python train.py --activation="swiglu" --norm_place="pre" --qk_norm=false --bias="qkv" --lr=0.0112 --beta1=0.93 --warmup_steps=200 --schedule="wsd" --final_lr_fraction=0.0 --seq_len=2048 --steps=5303 --dataset="wikipedia_en"
Each number is 500 + 40 x the weight over its row's rms, rounded and kept within 0 to 999. Layers, rows and columns count from 0. Numbers have three digits each. The size before them is the row's rms in percent of the matrix's.

# gate: layer 9 MLP gate, 1216x448, rms 0.139, rows 214-223, columns 0-223
# up: layer 9 MLP up, 1216x448, rms 0.134, rows 214-223, columns 0-223
# down: layer 9 MLP down (transposed), 1216x448, rms 0.0785, rows 214-222, columns 0-223
gate214 123:534489469560487413490503458498481473467510507510472521437500522458520449515549528493508561604523557541517482556435544545511547487469472494599535587506529528493473493512493521543592566487550511545459553502511427542488489527538489475467486503495545544375505562504485497497456546576535485499506535475521503543495477459469475498499484519484482445422515572535478486558495433461428467511522452480557476577553458458435487471526496487478595539479463489547511499519517542495523508535557482547515534443495537503411518570483520489487470560584516497539471485509585519477489493570465517485474508500525560467450464517521538541546493516553523541460415471494540460483553492519502497584499
up214 117:455532526492602511587466529485446504471497491518576504493474535478454487420500448503452521522494536469503449485460445511451549410532470503453515415530439526450489498464425507515520526472503525501557455446469474466477518430456434507494549479504484516450567447466527513548521526496542492494548517523556476464502514472529535513473440432551464476484473459548455535472431576506410489426561482458511502506513500499486546506512473500538491488545451542475467508542440525520530478493470520564534545512443485539491490535528508418510456435487499477478446464491461526552471492461462465529454577443487467520446515521413495471529498520510548489497518559477487575553470512501479577414415
down214 120:482512535551492463492453531492449504511541484575516463509466497533528504481454500433406526445462521481497503485504525499477537447475425523590500553476437515462500514518429536537579584490537529449498458494486546463498528515480443513484470502440534429444501443476493527474511573502531472482501541517536513477564447477520439564449417481495516482525395460511533565529516530563391407484450506522442499510519492482545518442485510475511487450518481450455511517471525491544508477438503499592521474483474416476530424550488524396494608354514523490514504442519473584494408480513571505506463572416434483436501486487460454522454519452532599512440451497511482550510520479504572518446481
gate215 108:460455473588493534421451525507505438544509529479565553588472456578495467468522484549533535528504448446424538529503521502572526469527527482539421511486432557425471498441576475510521462519481471554513495454515384466492474502522481576439562577476479527549435480485474558471472489469486499523534540515460507459460505477487555540515532436576561460579569506537460502444446527528499486470557482513503520567571445516382470528509456527517543495521456491488504477562492531439552525427538551459504433491485555505473571522511406475453499599477487487533464407526565473481519563555496515506467534498496490494486431423501585507504512534512586507505504492588486482536501481488543524554502
up215 109:530400510487473474524465490409439531529531499482492547431487456433549450472457514472548532530476564522468544507567545429488480471480425462465406424497471530466519503502602553506563514558489498469498516486581486484463501540419555530531484646505442501505427496521430538485425546474508538422446472501460480404525480513496570485545472490542517518539515481500418493474524500483519492531557474504514466493479473500503482559528458552465553480490460501534448494457401508558488503518547514502529470519506482499505533491527513473440458642505487445542464501523488516516568522516460443427586437474517505491524583531491534513502480616471523416583622475484518534554484508599528443512517
down215 110:427530513585494549493586400492521494499473498507554477510506491482563560473476461486538457525434473446509511506468466433541483434495480575435451498453451535476488518481534576430480446520520377505497538550536487503514437481556477513475501573506475553516496498422456548496509460444534550467488511580530551529551503522506530477486456470515460437519461454504447552487521554491455472515483442454468437477456518500437560495501469597541508434570462552456533530460471539529508556600455543408511546441458479557511600492531505532454549577439434536550508466503534481518528512468535495472501544474486484446506515494495517539496532539578467453528584462502544426532488523523542502531533
gate216 078:464557523506520509556482542502509490512479566497517511572490495521536567509477564491511497500518435520543547495540546554520478405478566504465470503457521495489569514490442463483551546538537503511516599463442505521521491408493443476493507517490494388545487555516453479452561473491530486540511433477495518401499510478472505542458504477546520583365521439502553471474474551560530535455464500498471530502538484488526495451505485557559518504480513515516439530572483479533482529515546481501461444559528496503460512506483531483553500460497501587459446460528499483584462522510531497499445490417472492541504527511492433535465413451420498518526525545487557534531430506554493539495506
up216 077:451536475491585515499515483526476490548426540441502553459605420498483456512425508454547495505515485509495509486462542531523515491509458528525515525572494527419451489462547472546494482616518488534516472505469497482525436472449566440548508431458505504521447469483495536505545476584527542535461509543506481485511498556480412489443460504501494460525537473449512509547591527518460461462432467491515488504456466429565498539560451453505558546466490511458494557552547586506545425539481521495475485500515511482469522442534508485425505570493525473529535520485471521546457495554540435436504487528490461442485491566459511496539503498569484488470423479531588475519486461561569542542494
down216 078:491470599538494581500490484594572488441532424478449539494550495475480461500533481485531531477524479518489420454475516523539519519464568470534481536510511479489484548476491540569417498535396460548447559584525511515509454491504488448493487471546521492500499498482541542518501463524553562551504442558535468496516428470522504515504455558507487456481527509417469496564583500513503423539491471502524485450470540488505463474473528530494536518503497527468489549531524566491441449450457521517520481443471527532540512540478454541432555476494621429511494478522452484533427506440565515528496571560560456522510457469513533484426518462488485461503546508490539513507429498501590588474501
gate217 112:421484541505563502516416439481523493498474445478464532473512456412524534525481496479568499520469454517478495451536526453552547524521503497468539438611438458492471577523527532495487545501475542570512505557502510534510521502459536490518478511455512433512514522511418546480463526554540549525480502452520467468491449526482474520557567512496447512467452501513560503515524523418511463545543544516494480491480409527563454489515403511511519577515427498519573463445523508491494477510563487503449549618526481415442481498508530489494546532490391501476539545490510552505449488462501512489449459522447598556514487481517469487520465457479542444461529481522557459535510522433500488548465
up217 103:540597479621461477523518542493503515492521509549481574529442493496615474489562542493493490452566532458520530466517453551484524452528490486498483445493560495449464432529571459552548548422550519528477475546429459431539466500481502525430502506469481445482497518550501505486536532530492519561454507511538526569537478545511528534448491471523511498508506500525433493526500470478425488454525543520581511584492573547521582514473519534487478481495525478486518484462535512554525496455447522510486506527526471447463486509491480507504519566543505576530538506532471458493512489567490518485544589543487415498478481453542483513526452515501496545572520543465443455509503524474505482494495
down217 105:561474504561511502490497665531442516433554547523499565519493488512495590517521569537524465476492424416454465489560468536491557505590477517545467505430443517421517565476517518474495477528491546468462499512456492491504488525466442421425537456415508515464516546544498476528470485427533499532530492514549565509419465445538494513470455470562548514481493555464443439514487507516536521459463483410503452496509475527509515456544517506411407487513574548432514501486449573449576506509425547479551446466522503490465503549505456483515463450500543493453496523535504559473502456593573523551548438506571410541497451484474529507468536517485501523551518536401478512546495426469494527515464
gate218 107:520536486474472604485543531457497580500487499587491526459538528593527471540479482455477497516433456509525516537505530484444523460540417508472517553497522524483490444442450423561553511463485523541493482522597491472380516514543543573551489485532548501502412429509455565584501495477521544510476466530527553512566422545470567524480499510497573423444515496510426460527459474505548466496492508481482481502422504533481547522564506523489539493554475506474526475464519480520504530452506486530490451494498577476504610480435528552473443479478480466555476537460547496523477514561500526467498452507536411416463493474571519523500560523542533506542482456533497519530499478514488502565529
up218 105:582465420467531488480468492555436547477445558520417591581461505480527473525491510509484499495482423529503489455474489515520479550514433489532543398509585460484467485557492532504459419554512463448501447585449495487480504495544488529531506443473489534443542516576515483477490478537476478421463530525495525521489419472493515474495550449498501479455488543529433502435516535461516583515449535434480502484576487479572495494475558492476532500497596523530429557520477500555495463482525528547477488570530487476560494449459544540533545450456494483544507528585416560503528445486521505505490504459461524543467542549561478507442486532492522464495621521484520531617521515455513577462532
down218 106:482510526456514463436408485462505498484477447428534487498378518506554460602558505484481564534471522504472563540544506552420475503555521476458434408498528506576538531548509505479544556521435430488561476477524499444494570468518496470558496461453482576518563570480537495556492436524456453483497508464487522552591484520504526490531561461501496558520515509465364502438569448513462510467483555508422538555479552466540478484491488483501452519506510560676461533499469520517498510548483509474526488527505554501494509523510413499411576501520496438510536464487473519542513526461464499577490484516472477527533556514489518568462468463533484510516547521490533536521526539489499472531465
gate219 078:488483515420531468569463583506508472481535451475493437528495437477474555538522538530487442468546474557466535515483553560498475557549549433477523434504497505540462590516476457521439507537546520504484463536507448484505505520465612457529609485528450537519475575505461447507483580465480461564587511492475473547539503494472518490488440484492513567476507484495515494475486573535587465552501558494493465536508480510450530549465491456502430445532473543498534569467517514476486481452553477526523565538551557467500415494508524418535518441474439493449499493498526499552505437529473512504507519445531498503602419410517530474455495498504503456452499507536371391472504472527547532542450
up219 076:385510460444500473496502499530523512479488519532501566525460503515540489492460524505563567450463393414484521501383494489526558472507471507513531476492503537409463549539617504542524539494532469518530508460492548483509545438434580471449489511494484493526518525530508474536494555478534506479439425510497479521489537468448525527533549519543553514462447452562436484489480554513491497488499452543523533504481449530506501460564454500552492515469497501547509465470463541524477523507447447498470503424530463453500436508469525522446510488446486550530497430589520460462451493483527518485527466451556554452471446598475502549478529564493542468530488470517513441504460482524492504484504
down219 078:522472477490533491519460541507546543537487517492549473518554517500474533541501541536565472573529480527467485463438506538514603525585516428503454402551504534442485495521518483456449594503523537459525544558503424538422522544407554493479498476423491464507509536480490491560503549473475567471572534467452531576547490508492542515466464512512517553453552500557495515493450561446561430524626478471476530480513581503505554484478522542544459506546487522497426504486492599482531508453505531525520446402532525512506542530490463535475529533527489569483485521515490530499507458499489518540463487528555503518551495575473551416550526479530460557551528543539426439474445522453467483454415
gate220 076:467508486501467482470487524448533475528567528518502576484477522461536504533567455555527535566405456435438465497561581552511585575419407392532503488493505501497460576532440477473487474496440490436553489478510459536495455522523493494498450525546475508488461550487442450569444422483495483480452434501552439544543536443444558495478575545457556562529472472509454462527480485580473519517399512556504511499539465553508455581529551494479513544553514486476494511593493560479503550512498540538570487557509515418478507502543577583526480485583469429564479539511445499488510528529478482432555561518472518465513487516408466505497499460449483543497501539505494513488474487540492481524513
up220 072:510503490550568532473473475506537515527431409500491509479505472518524508502541539473465473502477430474482454525505541568545440467556518533485548495549519529491449446476458474498518506536518537484569424545508543562532514503543476568487482537580453480459518560457511411477542493522594457456497480563572433551489490503408461440580462468550526492502506527460525490502487545479503475487515517493546465531511485492496555494419479533501509528423535517468494510475522485646592519510592502519580504512476495467500463538497510503477495548469537475472532469379554469558543561488461465496471527581469526510488527479439466518510547582461528446469517574523476524512474472479433487499470
down220 073:484475539483496509485475547420484488470503533417531539563499496529522538504538490510533536547470549523452512492501519591542487501542503489552537486475500481508462541479529460548505447573543507446482478469542452525550475531487502493520486449550474492523487543474394485471526451468559447409590497464484483548533494547527495475604421461544487451483465608538468515483484483594462511521521558446527462519506560462445531567484425509463503491480475487505441470497539573571472439529496459612471490463478443552463503490531576476489471535469462416502512492451529508502479481485480565485520530504505529483424479442545449536461540486486485465525510477459542533492530424481479465495496
gate221 063:425596518511526490487471473509507476471507503516496455464447492564472478549492536502455510481461463586448493463437482461410572469518460469477490533479562507470528500507546457521477470595550468545494543530522481561465539461473543544535513427537525444513526457548486475508442560476520447501435468508480467463493436414559403536476447536584499485471532537539507510500453508477524507530453491472581532491480445534517443530417500484495523513549605526487466459510439478507479449506460514487502502497518571500505484432538498553461549546463426491466571515524446495491440461497524507482498488546502543522527477469550525464517474501476512439451467486417491551460509500506485433431439
up221 069:485564448523481503526490534493512493461445533580517470536489455494463478461501462544476517510482456527511415422468506486532517545469471482515462576503527482505515503534514588564474471483473480523548484520550404517490428460539555511514492470454495496516461472524446526511469535540514483500515470419461534541439531421501483546435455461600523483420534493507487453505496422487543507484477542464542519523462479528489440575430496504455562486526621478473479427505504511483514497499486556452441484525521507482424516532527468448526468475455427455542591501475447446469497476506523517448511485518434427477525499454492483500504530445483488506548475542480495510439474466537524459487499
down221 065:535569558404488486514525493525478533524476481546616524504481494505455513595564480537516454467396496380514476458461523515534491511458444503535573564556482462544456552578522532560445495523411520501505448577524491513504539467525509485494484426482563466538522519553556465465568530514549508495509489507543530491472489508485532527536481497510470477532530557472511436501487456475496518475485495519492532548471511515432461472536551534530470489508590486469405506524368466482560554484457589510482490412553478500480456552486519542518475522473533446506483497532531501444548502512466545484517524490516425475425440448458520484509521518455507517530551485473516454473494497520501420457574
gate222 100:564482480420531490509472499476517467485571571470476472526542572477514555480565480519520481467504440462513501485511518575501553452531457499566491453549468488581588514552533476517525471443547481537470547538485545430529536480509467516504516572474509461490503538484441495600479479515482409512528452605449521461438499435440486462528508487447563464460507471576495486482470543522504451463512473545496490484503454523500493487522493520564503495533485528508539506488437501511556454506503435538538568512467486526558512557564493469543508518483532536449577486480525465484591428456505478508506462483491527538482524569551500557529518490474518516507474485485455535536467472534561480497479
up222 100:496473516527510567497472468610549477504534489463464497475437505476496537470534533493498462457547424504523533472513485479547538504429456527501500540510556468504437480415553472556450562498490387518533460515528501491549496510451465466551573428473512469528422499565572512469512480541500503526524519464565407431548505505455498428540566482511545476492509412562460516543449506504427402430611571535530443465533443503592454477479504591477509556509543504432550520492535520539557445459462492519502539488507523578478475564558467535585500469494404569572448504544454450563489489483532526492482493518490502509439503467488510499503527548510498461480565473545384524531534502486591540515476
down222 095:397528566457538532505527479537455478535499532527501467497567539429513577532506522500525583511532494480511437484513497494578506567462553529522484542485509513462532518504469552479529507472602473521549532543495474584464485493537555460461506462558501471487539504564530505559493545512565561442459543505497487531479488492510471496564544554550558504430454468479547447540560518436483451517530477512504581460579523543469523522510434439483500442544570493493546504476445456478512579498475541450418431470599477472568542478594506467528462517471491461492515561503548497526478479501457484431485537513575458459525500564542498437541519516533474487471452583489456430512473548536491512493449
gate223 054:617551495558493466413508420481467572501481479529454510513463608529537488529498483575448468561508547454460461455506498544502496527519532502517519504459452522474505500503477490467490502526549560540535563547494520553505503529501478549491566458483580519557487450458549462556553452509503473515487478414528455554470495514519498497519522547508433480478481467440542489470504501448467485517505482475542524538472511553407485493495447585505498464514512474564531519514515522458513518517452514461460430473521475566510435517488503492493545450518545507529453598494469553508520518468532535509472542505506481542513510476539470467502558516556514460472565516509478567518507531421530432573580
up223 051:543475474603502546471527496462440499543488478457495513491509481547526490520496510547474491528492519464497478482485500479458469487496500455492520491511476524446471488439455509485497564525513515521512516503552520549507501510560488475483492514501564490518457456449517455518539455526574540523516569546549474525492511522434542497546503548530466552511526476507538523535454418555499445557474487492532522501560535480475454507469445604494482451560510540514454535552507538434547485483521481480503453558514480562551483523499513508485538464525472507580504577535475561537527527494527507551455524579549493537503512510478520509532450564555507491524511493552470536541497497474513445520578